config.yaml
d_model: 384
n_head: 4
activation: "swiglu"
norm_place: "pre"
positions: "rope"
rope_fraction: 1.0
attn_scale: 0.125
beta1: 0.95
beta2: 0.95
lr_head: 0.00792
batch_tokens: 262144
train_tokens: 1296000000
steps: 4944
Each number is 500 + 50 x the weight over its row's rms, rounded and kept within 0 to 999. Layers, rows and columns count from 0. Numbers have three digits each. The size before them is the row's rms in percent of the matrix's.

# up: layer 5 MLP up, 896x384, rms 0.162, rows 778-863, columns 0-47
# down: layer 5 MLP down (transposed), 896x384, rms 0.155, rows 778-863, columns 0-47
# gate: layer 5 MLP gate, 896x384, rms 0.151, rows 779-863, columns 0-47
up778 098:491537457514566530536505452445503499556463535536500479558513486533478530566631464531482551419522455516562490524490447425562468548584493455565447
down778 097:426480400438579472470458471402549562491592612462499497442585528441579516553459497557517567475506477484441553591507520583525543471375488471493516
gate779 102:525537531431511496454541507479550489529571460518534576481438446555518546465570510485438533543435486558523493505499467504507508436443483491523562
up779 105:500591513534521501437506550450545361531497452531552432525604450484482567493543487509484540538472501520527501494488495474494485506549493461475488
down779 106:509511550498448567527537524519505490507496412515471504485529504519547508453592534564504530538499564463519521608451492565507454491510533520499443
gate780 101:547512391433484519495537509480519461651412487460472525528500464471423458560574526563509538503521455524468628520436539500515539451479511466456491
up780 102:360545479467569377567465510481419458331424498570585521463556557515497482528485444503494439460440481486556420479528478425453534515486565496532447
down780 103:488556524464460477533514482495641546683451532445460566520527401418477501600566511524477538483512478460507518497424544540507549498523533442501531
gate781 103:626444462531457572469562387487509488599454572499513508510448541443470527531498615505463525473573459526498516498513503563487456539498523507395501
up781 111:525449542510492524444488454495559444597458525525483600527529501600475530474401518519507411496592545485505481579487514520437389523521471498471626
down781 092:487505521458380409607537441496508488424466521520526385437473547514498405471568535561402496618465490517490446495549452541574489436478535553500508
gate782 099:445487503518509508508504486473553440469465464478433477470503553473503444503501513516487567475501553479535524618494406550536469442574548517501550
up782 102:563550470509497476534567485428495552401461624451452438439469454477505569557478460559495525559503488520429487476555472485567484544374409453529490
down782 107:524553443500496530540555461410530511492465516507483548425527556568536481529532377521480499443524478458476432471583485543519498545515467460484509
gate783 106:500441570571598511499500461496469571531442517530490547514448453504436437515471429491514485481514494473519553431438487481574521504541502499556397
up783 106:451556455427505515451493431542510464399602411526468456451591513504533455620509472513411533471442530505510462467475487434572474515521534515388472
down783 100:430505479448576437484465566513509472525519433481544432461568498540517585536605526487511536482485463496563476488464414443511518489457483484452460
gate784 116:516482522477536533490551501481540499474489468521495535493473479427444525613411417493505492606586463552500454609464577475615480537507493530456547
up784 116:479506498504475540453541477572623481481538521417536402442507451486533507537556521517402514490448526542465395476431414513498463533484458488505512
down784 109:470454499510476486470493501555517502552467489513551467504462470466487520455526541507445399520533545512568471506462398581530488586527524585545498
gate785 083:429437465528528464543453422471591554495519497489508460513488481460473515547552509504464529472438530611563505441475485516522516512468556564509552
up785 086:498514610468504508443520523449554588554481510515545539566448515550363495507462416570496511594492458439593621486558540486602412443484490532511466
down785 076:430525480439542486511443500580434443489483524503526465489454492470500499486470530484403466556441529493528522389457588507455440535526451528468506
gate786 092:559593457597497528488505498553391503569537533432506452538499459494452534459579595499444506487470555492571371415555542506513441619566573533423499
up786 095:582496537467509566484542594511426395567485529513484411528468486525418480492459556593423538488583475469436481349474453553346511557477545494493482
down786 106:556476480496444488418440456508544462552444523417513501524452492504391505489442453533568422490492406436490471511517469505535499451551456559412450
gate787 106:479436564448518485477438566495475471541454494518573501496583569481595450537501482490555528462570457420508561591512488527444513434471560507460529
up787 103:500549423531543498495517451559481517458581544562478459504506502495543475598492459508474501514403460445581473418374481440538537469485538498516394
down787 106:497531536506344479511515494503500493573573531573488530529528482489432538559440433474469488497575491567544491523499530547485490473426463440486526
gate788 089:579580490491496514514489548457474458496464555477515481614438553519529515566509486587464550506445575513450464427433556526421379496567518549450499
up788 091:504503558433549523575554450479589506498508539556501523432432534525505503498493528490513568481530521445494460494529507444498589523538529494556492
down788 082:489482439541487518472484502493495542466501548432583462518501418571459545483495480521462598630448611506571410444480449459476449459577387533554490
gate789 092:515540452494543520495470460433447396527503545535469486521570520482562477532494551472547531474488479436554402479365541568535523508519608530489507
up789 093:516480445583527552608477560459461470500532476501574504444546416462516528498535414562545500515496482498433535553526471409425537527447461523555533
down789 094:543468489449490485509466468487451574457548510447600508515435528475544442414432444501470461537522434565470472527587609449499558458531410394404525
gate790 099:548471503547436458516575526502458537541462431520523559406586535530459492404549430513517528390421482513456523488465584457538522517556420516519509
up790 096:496455459441573574454420543420433498482529625488546515531529521492467481452315501504480474524542484429440523499505540567476518413513439486514499
down790 103:519361481565435441563547471509572506507440407547474536429593391393504491489573448521571462518543497523401501574505474416488554556509519484537608
gate791 089:513471512544448387436548501491416517509545552470578541528480503536532501523433490516519491448510448506473370467606543514561433407470533488497568
up791 094:480523516465532487484471539583482454497473469452474509493391582576456521542463469437553481479457493557371586545507469513498478522631557465483435
down791 088:509510530468586436554587482481399429464556445570487368446506465458507503501546560517554473497437562593468457477517538448491547478506463526473501
gate792 099:423596540546513445561541568508402459484551479557384483592510526631438524541517508518483447496544485493529544509535503488529529517489542491537515
up792 101:453498519507421456496466499564503462488585570489549470543570539399436542639457586525546468492414569474488523426488563341502536457486550511419513
down792 100:537470433536521489486537517532524466485544582445489564506489545553512555570524453449487484481517514444470405379613439431521479482515536477511558
gate793 098:538440502479477495567416391505482539471572454445393489518577563500451483476613441453485571450482421588542388612457481394478491503477511494467500
up793 104:518526527410448496591549485497487583537526491530581422544489485456435457424469528528533515527506449515556565498551459569537426388529457541538514
down793 107:458562486528409474563570564490540536572549523538465466496442447477468559449605543364438507487516468481508518440516494529452416499539452538504539
gate794 095:499485478456556462594478508543486480499518464377552480441521561462433523468500524554457485557481434558593442374525618572476449493514513571531493
up794 092:489394399562549550450485561443527392463567499477498541546512402542554517575520524431564445416478577536411469455475534485468553522428463553538502
down794 091:566423457549561589481560463481511550609439457502510537529524452519385480506523443439555542421607632529419545491444442523506498493475534471580509
gate795 081:506518489556505503550553536569562535484393511408437503533547499546586533573423495509531426545435442560552461520505460434409497386467547519473513
up795 089:500462521503438455499447493448471560520473488473537458469493517519624515467490456438524459426448469585449552442534511546452551497434464488458621
down795 077:493549543460455469477574517516415477528601488530542587539531528417523517518486472596439546435494479500502494508513501425507557531571470443531511
gate796 099:615467611470401531526447508498476418536574479600607461462542504549480506410568467469524478570485510436492558452515556418502446482508442514546506
up796 108:509536458431483516454513473440521489512484446528390487525462411481479473440561533512535506525446495506498463476460525369546423491488556499561560
down796 104:504583500530376550580482464453484428593568491450586531511495529563476456564518478479494499505489518496551471466445539556463519450500535394510549
gate797 096:570541584475519587475486572566451540524542561414485489483552572542439478527413470594500473531462497462493477533507592507497547519542548548463475
up797 101:449507476415461525554572463458447516606497509453429419554525491510574488531551478489488474472533484518504425537505517518562500506436429575549493
down797 103:411429516570428525509462534467540505395533550524457497509539486442415516517440476517496590521570596498413478527515526529396501428612473513484537
gate798 098:462504519548412556472497529536563487579470544480556587501473467470522499479458467449474497416471471590502483484533541443446500460516452517461479
up798 108:481512542694430486451453555439505505554449507472463520518392487492565376465460440616457531441511441540503455524500540506428523430485449492547456
down798 102:512536493605381536458408504469555570483484457450419571537313501521521481414398379626541516450459482524519596486492566477446449521513517447529522
gate799 108:478513562548430490456517504516473517512489421483540465505594464545457447571468511539470456534490528485631411485595420430478537539505518424491494
up799 098:533387538453526426464473505465568502430565548536441536457513452567576554460536519502508576520556470532554557505511464451492507446408479608411463
down799 101:460459471506510471482458486530539493501478545497487581459539524472519582466533510475577489554529516576485488493510545500487519474487471536436535
gate800 098:513501451547505430479529629484500512488419457430456490474533481491472546470406535566540541504482444490467528550403523515506468507457567521541369
up800 101:516517495434459510503567557482519619446457533490489426580631565466427497478472558524485547459472484589577538358532530478518547515526491454475489
down800 099:485596470510527509392472533484461499504480506385439554491657453511438512545499566598530512485515460554456528526407519507495452573478541428488405
gate801 102:466585549431544503503608562501608558530515427385587556569433575562506488479538483453552513533548473478432461557496533567476499452311519443502523
up801 098:454434550465560518523524600537561483545426487507425513540551538523531612540569489553552556422524572526523501479402467539549508463463546496448525
down801 101:484500532522486439494536530442458538474407507470545491600479544509405458463491518476475549502453625450531500592388469529520514393443569484516474
gate802 098:565496556415435427454520520551470498458520515480594567446494461471425500465529468435641420490449499482501506431466483505456438414539454427499438
up802 095:542442521443636461520510391471541497416514503493387510445562478503535556506546457471528421520454540404487520534472470476493417498525402489492493
down802 095:506509517520559456549595472423492494504520484500423516487549497461444469444474427423404523530491558448511515547530507515413424430559397474492436
gate803 086:521496541449474548467515500479460483441506505486501506585533398592657504512564476552563574487581491461523465481528541515480556432489543603541552
up803 086:371526464469498543460425536493531526513459501483448382491477586497475506454431434509476555421540472499565575527441434430540484444457579514464541
down803 094:421465486527471508477532475413462528496595596552489592460476509493546444435525540580440410553416564475420472558486528508540479494500471560569468
gate804 090:572395481437369413498482459482536422568461459509473451512431489488564526582470489569428539470534549506477539552574569518499581501567536465603470
up804 088:405571486537633460540517466472484461520507480447501477482461466462598471454585534503481599511468502549435417490487400489517518530495511521496545
down804 092:512487531443472505464527540497512603536560471459496511385612434447453465502522618457549502552508530436407467538442485508448554483460458469482437
gate805 101:563499583491437473496590463441458511542591431491505514508531471574474371473469540482462586462550716516491513502592517539471491535517527521514615
up805 098:507504501415484484392594497531496549511525493542500452519439476451535492580435539604432473538559631558479501506564455480504521488475556555552483
down805 101:458559470508508535501481507542458602502401464522551382451429426517558545549499523509477509548512423463404522560550474511457468496460459504482532
gate806 090:450495447472558481484461459560485433460543507457497583537480488447390500439518524465577530520441405513543447524430465536555529482507588539421414
up806 094:498550613464574526566461472533479414458508509450546522539447494468480536361480446398527493462493467565505517422475546500449522518525565430418408
down806 098:515473558493596548498512537538485451435516541433535440579535509621571545605543482468420507486422549461540496453411483514562475435557524573435425
gate807 121:487506477502427498403552510560530463488559463494445506479502550490493545501426587457473468518469550467473465527460422430495457445518518473440429
up807 110:487472566602462570565533423516520380528519468442483498520489474579405434451477496506566486510510446461527456491476423462485524477568449449482431
down807 103:429526488452424585438466487568469487428511433522429500552484437526421559441465500517429500446621544490564486465518607459557500518520472484548512
gate808 103:523561514504502435469524475464575480437479511503446502513457510524487546551550549575452489519456451549519495603490520501481460415498493529546515
up808 101:542489504519461590468554470646509550482551453442485488471498519439516578482476545603493542560620437456506508531532530543476448531520575508494563
down808 104:475492484556489548453568536500456460422561534477520501422504462478505572465514451579419475604492542538480625397510514468564507478463622515493437
gate809 097:421556514540439467492484551529558497442531480501479498512481520479447533552514581544514595552546385527469431512466508383477566484595474424440518
up809 099:503603539530466464489511546462553551499399570544470545493444483556495582529473448593512500550608484549474617519502487514491531553511496455512538
down809 098:415520521535490458525454551510514510523574566418460483482528578471527422508596527623477467451441502551541397536493463444464400499504542572531509
gate810 079:453536508527438516493496473502527449475358531457626462449408533552492520407579517371516487535506587429486444529546557502477459475512542448573537
up810 088:523499478493604496460460491500558508536428496484475501455483520422449505599475607436488522450573549499466520481514590495552551448475517471497505
down810 081:523515592475476479499591564500405540415507477598544518491566542437543470453563471506567475501432534497492535509593562510520584446555597487457492
gate811 106:443587530438508494467397483514577525465421473472464516528590518477514501472400482522517554516459468457412593506494503532568547545467546508471482
up811 105:574518593441588504553548555492516510481462558552469584515573537475421495501451485499474515563489568529416581511457495586529418514474467534432506
down811 095:443514368506474485541496546474414519467482484568531434480512512484475517445476481567511516526528522453511513538489544481503557526544471405488478
gate812 104:524436431515519519491360464446544511515607495450482481522447456467516554496464541450496535499548541571518490456450555503442391528547466554469479
up812 106:512488580439483539508511529452390472483513433571473528492509491543508632540475579617527511513505427520522532526447530507505517479464417470523533
down812 107:431506478515376494505504506526415553536519468438449514506588442501468619567547585552493461422514462590566431431555387534475464454504499526567512
gate813 105:486496519523594543517493518502530477459519507474500521508561396487445498473468554539537492453465541518555439533541441427555534535524538485560492
up813 100:539494459533435435535513485580482482509465470611470590511501546472429550416667465502511498578564477527463492595447564553443448455492595474448410
down813 101:472516426514511458550493464542390498563409538581520487458496605444442457527468552457494524502530489519418506511621518473408489484507513493369566
gate814 094:568520406500548485604492502439497514463542492488398395507408517491460417466483436545540530488535506523530456498518477557463574491543522521368534
up814 096:569483540490402463495486467514508519500505561480543545541417494408520594402430500583528579382516515549447479544497594447502520480488465499526507
down814 104:532604478524528493528451459458392538445504528450432539480536445493505454359510516439597553475450536527476508590523515489461533453438574464482503
gate815 106:596506594492443541525473445416490468421507464554593452550533537530556567562509478556458499545490498515501515515526498454541419526490557529505534
up815 095:539487591497507392519511515448426520482488502513549519528524528488537539466520586458535432447477503463546507493552487514577463528517503476440424
down815 099:433454480478519496488520546516599488522472444508432519556532413493434460550480495458439510479488493485567454535574511415445511498460435527499509
gate816 099:566508496462578539496493322465431448510511441572487499427421530543474457568563511479510479531533543581465444525561475647540448515569491443497530
up816 114:562466373477508557589527487470584459514504581489512492423428501522499497506509560515516524545480561553506467483519507467396495421460448482541431
down816 108:525492511438563515541517460507539401467450493481486486469471488503508461501465473507496564424538555503493642420481488496502472432462512490551509
gate817 118:534585485493480565431519509482504543566496479572468507493561447514501445531525501517361451464505550550418519482593499458460426471478473470514422
up817 123:521399486475540521469471492496495511474481550429537525458484468475574495467494570560571562517495505456544569527488541519380629515477500415464491
down817 100:448483522507465494459544527474497507441530487507512496529511468438377422470412402596468423521429553515571483385480543504497486518516471403567408
gate818 098:396510360433398530503482474507469519538522466458497461499430523433551451544508499426453471471546524499458443521473465505495497539442533567524620
up818 105:455453551520500506562501489482491551536463556515477411468544498586607511515541472501463487494595538534553567472531481500574463525452546490380470
down818 105:500533593533535577543479463430509519606422516545581541453473577468522535473448440524532472568548571540477471487459462520551483502505507607413526
gate819 128:464527504540487500547512495554448454494510511482508422533493503538592499534502562411415449392545563465539523511535507461505451522581582492372458
up819 088:451400437546503471433539433465508514509559443468458493600570478464590523494471512542542485463508477527428471535522524482488557506557422496537490
down819 095:567536558477515524553491502558512484442463522571537425424422531538505490492509510483448497459499526493532552521448479508550472562481596463352495
gate820 093:541520685463465594562549464527540583534419517448556511536509458534373513400555500385517521432503527477553466526489498531497455524453484541473540
up820 097:455547526390513576581488503522452540442490539601453536485431466556459483462499576379504546431555533446455499506493499549475551506427479508542530
down820 097:440493443428479439434415458521533463499515548540453440493403564494522610517506555485485483554525488483479440489515471473508431454508402371613444
gate821 086:436503447531459463497571510497547537459557504510562456379509498481411504621515552457468512471567459486551490526540549526634471435503518684472493
up821 084:399499565555522497490441491487513563440497444456451443445463465462531516552536517468436503553420584489532603442531453489431485487486562407485496
down821 095:394478492450469460499479477445450513426454522436589557417432465477370520490516564489414489561426563500563539502435430452525590472490553478406490
gate822 082:502478416532457567482435503448495502518454423549434516562594511517482547564534477487519539512440583549497468438509547494522609535530543640531510
up822 091:496555565528517557549541551481511500452532486509589513517460421535440503520512530534550515441553435453494455484460455475485550432526580514558428
down822 093:488500532423527548504510544474496512531527520493510499547518515512551507514485427534505490462512463421417495483523499479507487519525510469479513
gate823 085:503538414489475503525516597494448493468512551466540523494518521473443518579525506574499575578498483526501461573444506494523426542542472419548414
up823 089:547463586514500505550496522512496465483535622557416508516472504519474445436555517550419536526590439548471427514502476489529508527452450560569478
down823 087:455544520474414453497551445443472606520555409598500577520463500562563500524514528499628422467528508470483551561492464528458561417466478440475457
gate824 104:448534504448581541454498574392461591407549528470501485510454506481521436437542624483508572462507548498367388494488437447478367570468568480470492
up824 099:565480494535434571594462517380430515582484389483509497403524462483530543558447462619530531482498568536567476529463530585480531554510447481516461
down824 102:461492509561428399486547514532477494499445513520527552458478507426447459531475446527493450445534503621597542544490514547512505449464371394539522
gate825 103:499544512409434528575412490481494487496600491475497443556469560521612525499399413441451515396563482501558484487513517499564539512394412428428454
up825 102:540422536434500507504513465566520510551490472577490573506574448470521491554606536352472501582440584534526535497508460427525489523471405454537476
down825 098:513488425484501503400448568507523534535464541438492383567465506565407499421455421482461519448527485527537519512557526481549490510497505434532483
gate826 100:491527489475482528508418475437631539592505505473542392414500442498437561491558489499477530521457499496486408472459473498481524502619423461449531
up826 102:569428524540455537510546477473476425393429537483466477539587515511484601521491426524430509530543464475453509489556469519501415472511587574492460
down826 100:506527542481411528469500453377511437458510506603526423454467519476479490486499462491521476483470490484544556459430484418511476489554522471514553
gate827 089:482520483590507547579591535532485495473481424576518491522536528547458469511562546398522490559536551381652546485461471529431502483515557499465505
up827 089:429410500566474500500481565533477459537431496416433600582540569479512495449522475583486483466546498396515415437423467533454512547489491531459479
down827 091:451437584445432472445465572424535464449630472421553458481487426494438535432413434538475475516484472533491472577524500466552514508486468452512570
gate828 105:518463539479543609450523465510517521491563495458508521514535550480478440609522390551435520433427498569513419497460460543497452455422516525474525
up828 104:484458525595432542477534415544512418377548499409479450429542562438492371526495452528413459540480526518524650459617537536522445611508469511448632
down828 106:455499465484503537466532447489565484544528525474395472444551511494398453565481473472458505519396429560538514455465500531532522501500527466519562
gate829 094:530509487587422529527437491541443434468433488313416507523533530557531518437419439518468471484480526499521503447477511427443563466526573518458541
up829 096:606527451407418528457503534486519540508602478493413497513541460491501472431542472517451500445505556526505431496546602473472506623508568494556575
down829 096:541424428484482479500509517567505459580468567515516451507573529416526502606511399577506456506456579413515461476473462426431516489497488517541454
gate830 108:474533491378465521432499416571477504523448444499490535450533564460431468469499450498586376463492439448539556509599521420432546530514491453434402
up830 107:511484473467512515529578514514603546501470504515560515514507546403466543462480451494427621571562452434583450608504421497514430460507543526478435
down830 103:539477517487524467561536459439548489528485470545494541523582481419574543455393492483448545470442499526464497510539511488566536448546512521478438
gate831 097:542481564529557486590566477437587497405520501469499466574505496534490492555587579481389449463496542548446539419522430509498466575590521519397455
up831 096:552495500534480469531473587548523539553428541502505553589486511516441383478500393555493494462518511439481587508545476542496493569613584605481468
down831 106:543553493494414504557522527493434504530474553559496445525483489546546449529513562520509489512467490410490443536432554516520459421477481496453490
gate832 108:581443550521508458512396517573527511489466513506534575572489455465543564460569563564442444584395540422574546493437570451517529520519408499509480
up832 093:468535476460424455549471469500475402441501476558436536502445566427537519492474469523466495497545482556513487530430562520443388518474396471522557
down832 098:482472468512470508585564527550461394497583490515479498489454443552536447498455376555567498609438579497603549495489477455540471514574510473588533
gate833 101:534443489439534494531440432472605563577475471482462516618497601593491460517540431498453391490505632437566454529522479499517581540415575631455343
up833 100:522514498543525496556453516519477495538597423525512509559532504487437428525455516517501482433537593524521533557428546578581471520334459488551487
down833 101:525557483477486509527529560484522472478480438472575502504573485440509507527542534448468513496529558441495631499442423465463468449523511505499468
gate834 081:534475518529504512453525521493467502584478488488472541574453453488501493485550527527581561547394448533572518530534482562462414556492489574520479
up834 086:580488444500499401584465517421507590519611534585502524470469515417523513562403453444545560518497452495468549473446548640605506513548473497481455
down834 080:555415466517552516427475543458519456557524499469438487457483425524447549546548566563412454597495481528536515516521558495526605503466480497537452
gate835 101:502441502461416499555404507492524550461578484540532412443507443488493502481492608497522466508544414520541488549554521532537485542517449543521552
up835 098:552382532482514578520454466533501535549520393498478497496534527567464432514474464399435545460492467481533504531560518414518484522498563509533467
down835 101:483539556475513518550520405473474379578558561433558523534469507475453449510535461517460419443532476548445496442484462509538539507452542543478422
gate836 105:468485579492528472520517533453525492451512464496483442562485474490489560405515497464545376443510493511535500443543498455584591460543483529455448
up836 104:514512443435495516471552512473477453520527421520500443471526507456574494531545477468545523453483511539500539520479509532490518499412460517549439
down836 099:541483554440444449494555493578519506507575543488529568513507431482524464568545503414507522566522571469475572613394339526419473484448568478533556
gate837 110:478463576559464504525518507534574450497515558476525481516462423499520555521503570423501414472496489488554511440517558477493527480543542445475300
up837 107:439510435463492440515473512426457478551507436518519473526551502424489419508535460487441522569610520513483515559442428505465524631462551512496594
down837 106:512565546487565484519499499487433509489463432487450562435443546477503527514370476516589509505517454486437450579538489375531406457529512529451587
gate838 097:469393507516473474444530506596458551505497461513524578541480468451483573527560467567474544464536571519569521504449505498441485456500457506616451
up838 093:534472495514470583514371494533435492522376468570434514446547536554390506526551537497460498462575527579541436588546457495484599476442556550551465
down838 095:437474467533463537571484452509507546441524510480480513522538513430539480561444419560467598554361560451507465443505620484511506459467555463466474
gate839 080:505478475471450494559559539477460547541547540528544480552490461456521453544555506519491452518503501451441441563512545467525483508539600501415481
up839 088:517486577376503532548547548517458495497460517481407484462514534481612491498541390501380452527477386577497498580507526496481481517544441544480499
down839 081:378491418524578451460510493469597470455493483355575442398498484411452396555565583486420440556528529531549573554496548581519437501496422535491499
gate840 098:522570533520505516498505550493602492580436440460465607463497423485485469422464534477580550492484450507470506497492509563537472475496616513429494
up840 099:562461536471512499484551553479573550525474534527522589511498459447501479446514502537488587542441469480451573495469572576520492450538480449470487
down840 101:513442427543450483469493512538397488492440450538517504556442614462452499469589513452493565498453565501528445550681505472536438480566556483470543
gate841 108:476492510494540584522498489529430495476438625539501525488394566407493574483532510512547461529456385534495497452525457542499582510604509604441463
up841 099:531451575533469574427548461495489553456499532539577490411516529423440552523463500514513594523508539497559558538514460508520338480462521366499473
down841 105:528563545429600501479428457493517505486448491502511539476465521439474549580559413475559511533465458499492501528396467540566536483585492532472523
gate842 116:549553564402429486446468496423480491428545526481539442466515524447568466397488482535554512479525575534478454519434596563450630494502446553487444
up842 107:479418422478522630487507525580463441520426378392499517517509400420447467490524492485569459538544468434552558477565397452445453495436422495546416
down842 098:502532504534487512480501451526491510445479493443561514450375494415467516526442525482491563429461518526520468571572519531500468435594463505486468
gate843 095:528512531498512451540456543515451428536571448467445491547488458469536525451549525481446422542534475489509545505522487421488444568390482552478509
up843 097:571574534418543449597500452418450553503491565462504583577529463428526468565385537486449466429473472460467517496521479517524433415412481384507511
down843 100:390455466527500490634428597473490447533531570581504428419500510507523575507531405507549446503368497481475571550427508495553473495497569510432533
gate844 098:449538455401491479549485559510589471593473541515575481475550550388387531529476387554473495470449517425604471450569476570606525502478516534431453
up844 091:564467386490460473481512533528408453463504441602501545464513484564514494508466441511512507437453545426504518422497524447493460500438544520463407
down844 097:516497481567442557535463423540473493341556487470572426584516487470624439530540463517493385502517553480524428486482557503520465495584591509458459
gate845 101:489525505504511560406480531494607551526527547489508554492430501488439372541532495569558382567439520491494551484558470575543535450497521615508515
up845 101:524431543482446497530557500467571488441550510546571596441553468484518555467517502529545526511469489450467488527541473535509537510407517492501542
down845 104:513421514463491489519531492478390502578530498561490512484463565570492540552446476422462522505511468524471330538475487515539500474442574519452474
gate846 095:489487443422604463558478443514479576494583466514541518526516514573507437400518547555509492417541422502480408522507505438506528513566418512519484
up846 096:499562487468508427534432546494446541563561474503501473556485500493460489532480441437501484514474457545536461491483455572555468466388461535503462
down846 103:515544507538585554540595483538544516493518573452478430497551446465526523499477478510591566488448462455547520515543529516467519563412530575570477
gate847 100:406497544464482439574519542453522524513500517559426560466593499477497521461507540523521561496501529493449554562566501568445519479524523454445468
up847 099:545505526462544544536520545483515483506528517543422498513540434433528544549490522441494553571498493450527514485494461442436471463482426405424504
down847 097:530483484556424488474439462479536505484605542515512460513508424451485520481467518502473477496604476452465463506532477567560557553401519516531522
gate848 105:495538544474498480515586483486519512490525501551597599497416439505533484484541365505582591478551535455423545405561506534528525572410560457554502
up848 105:463505536392477397495460500493438466516496395661569544532437454459466510516434540583496506544458439460484535458491516471493404573477525468472523
down848 102:518510532446557462477456511472446559469451587512564477489470503470392468395546523543543611460566490415433496461437494561446503529482478436528496
gate849 105:512542594553546562510497506552491518540572411506522513506549645474501533655563636547551446538436457518506525440573516520510459596410589526541504
up849 100:442439530506457535517587525421559552479519450457616531467525446575500477473463492487513516431540530527518432421542484518522577476468532506565452
down849 101:557446460516519557515509532460514508434476477512376412535533418591472522591582539434486493499487550564553489432471525481469537522523534512498472
gate850 102:484569524460533470416497467401439431507523441485470471549503524496475488463512537454610480516493572516506527619438485542460473567493516508517424
up850 099:445473468499383518546542459506528542543478435536533504547473548521514635430563479540476505466443489444564432564493431496587581518461498518451466
down850 103:518561511572492496512466555435499520494441540495545465436498406519503472411478465510498438504506530546462436506474408421556521527551407486354500
gate851 102:535617526505526538448616445510484483431439532516524477530435548511451405547563453473543523484537461466514523520427508506438514463533545446424447
up851 100:575467523512493391573530558474500528474465486544525525465529552535509498441504416536480529532492449570522574567585518509577425452479446480484398
down851 103:533526608470507509534593604539530572421509499522501597479494567515520493407507464506513559487511484483545472479498400490446542457542504462530432
gate852 092:530591475463443534526515474470456543546496508512472527515455524418506447500466545489468552465547532409490496526436543515482455448468530496417425
up852 104:492473452533498476492513510432493495544403459566515498576554445388498508485513565511499587494493468409517540423479562560503498405476445547519508
down852 104:511417408531546461514523475496529414422440405441578404452487357513580535572515530522465525568432466462520491396529431521590542472526484512560500
gate853 096:576517502547482549452510491514415535485573421580413513597503501429419449534501565463411476481482532441500500439564509445525453531498496527471420
up853 101:512531556490390441445550541518561571451435544502482599530538498541480529616474419491461596502457658546425545437448520554537504514488447577531569
down853 100:481512537596512560540535498500469484520437529553556513420498488475527593532534521436444449529444563494504492487480493466521420460523487508607514
gate854 102:562521514477499558498533496480468492491483589437488521500492419485449497566421485476538597460334538571414536494450514456538528459408494490481564
up854 109:444495548482509570505421501474546533503460502531480510421481438536530538540414477508605501464410497519420570495614404498514450447415486561511462
down854 102:495458498506473528561422584499537490557483532476515512434414481431433529494558474554515580415464549544397484472595484459465476571464524513542496
gate855 095:532547545532477568628413473432505511451492522428423556437544558580500458507552536413494412493515468523537450597480563475503517508532454517503419
up855 096:514495377492515426517429447538525566503448423515425533470580569531423520484587413401483511416504466512502500414474488498494446488471516482505413
down855 097:450523480562525452458549592513527459433512545576508554498549444518426498483502573441438472530564499604551480509438477569515429497520375545480522
gate856 119:449524487441403564473462452521534526477490492481414520558454602561442477534531498488481470530482540516468420570550524500449529491459532430544524
up856 116:387510489532426458528420495349596532476559456428481497484471540567561466492465472424504468441429510554476643465536472463494495503529582436543453
down856 110:550379487478478473485523568507590451503546487438481618538473519479448474534471543464450493572482468515525436537553462513461479455510532457649380
gate857 095:462538479540471566438551422544407446472483581456503514481469502544458409525515472436539465414398549484455449431491565425435481421497511518561449
up857 094:389512407534522444430489529425535464484543515567499492427535412594493531523525452455554562490425615471492452440536485559363534468453378484483475
down857 102:558359467489487453543513625490539532560578402474446467494587483453491525482428561507500524562505506526540491503531448475561475528495481499466465
gate858 111:416494523636619469576570561512461457601541528480586517563486424510507411508482423497468574463544468481548581498563401511467454504536494450478506
up858 106:494479424506538523573490507490536452549536478559471586582590421483438415471406450517545540454560395525400557484519456491479522475518487502516424
down858 105:475515539447485479464546516492579417566522560428516508448515395592491452444476530465406572491477501569501572466489559450411493463521472493529480
gate859 098:479481483461473408575538529544452506530431607482448361437629534510381511522550531467604477557455498533478473444487560547540458530486556485584559
up859 097:450549444445517463506511490534467494471450454603523391487497489490547451449485504483520551434545473548544525407420548498545505408490517464457546
down859 104:515461555497479498485450429515491499553502497587531432545500452486535617443532473497413455532531547458588466532445478585553482500470455488442491
gate860 091:479584504487513492486433536451483534506502474494547488423560477453528444564580478507492478475533498409425458473511437486510490505471561455588471
up860 089:533515597513537451573518502529535429477504408577516485580506498467417548506414615518473497511464552528461606466466472571527492526486606405476444
down860 097:557487498554497521459515574531533485547553537439538544528567424499587454467452512481490493562544503409475478517584465485550540402474481414535438
gate861 110:611554586469497531497554490642498518463507489508465406417519530521475510489500519549491589484516501561393514572443510522471492425421590542480567
up861 105:538533504551553427565466568470468474474485441459534617527505510523461422456509592535503515482452614551504539467541486526477483585491452515477490
down861 093:437473566415470459539524477606535491532430501479451584539524476545458406483417541483423521504450394525521519535484457566516444468540426545569550
gate862 096:441477515539510527506511510446643407507534534487432514432409558494446499572499488505509553566497479519595549441539506638582471521466560488448491
up862 111:529526560489523502469462505561349463525481452557507477522482478535489526534522474432557437534460499553422598410497466476385511512448481476465488
down862 109:455397520513437508518482575434501521451485514562506441486547460456515536564482480539538435504515540628511562484428528463488522447488531524418484
gate863 100:578511542409458496436510450478560521560463515500522508487624517447481453508472575520505494493417540573502556520491522429603479518429557516536578
up863 094:496575447484483480505489536524494539464444513472546493536458553580555581501437562543412457539450551462486498492459442489534484488564516415475536
down863 103:471481470546441561439473425543493543512505453530491451514491498429382533546493523508498441604451465499490505528601560535482452561441513561401548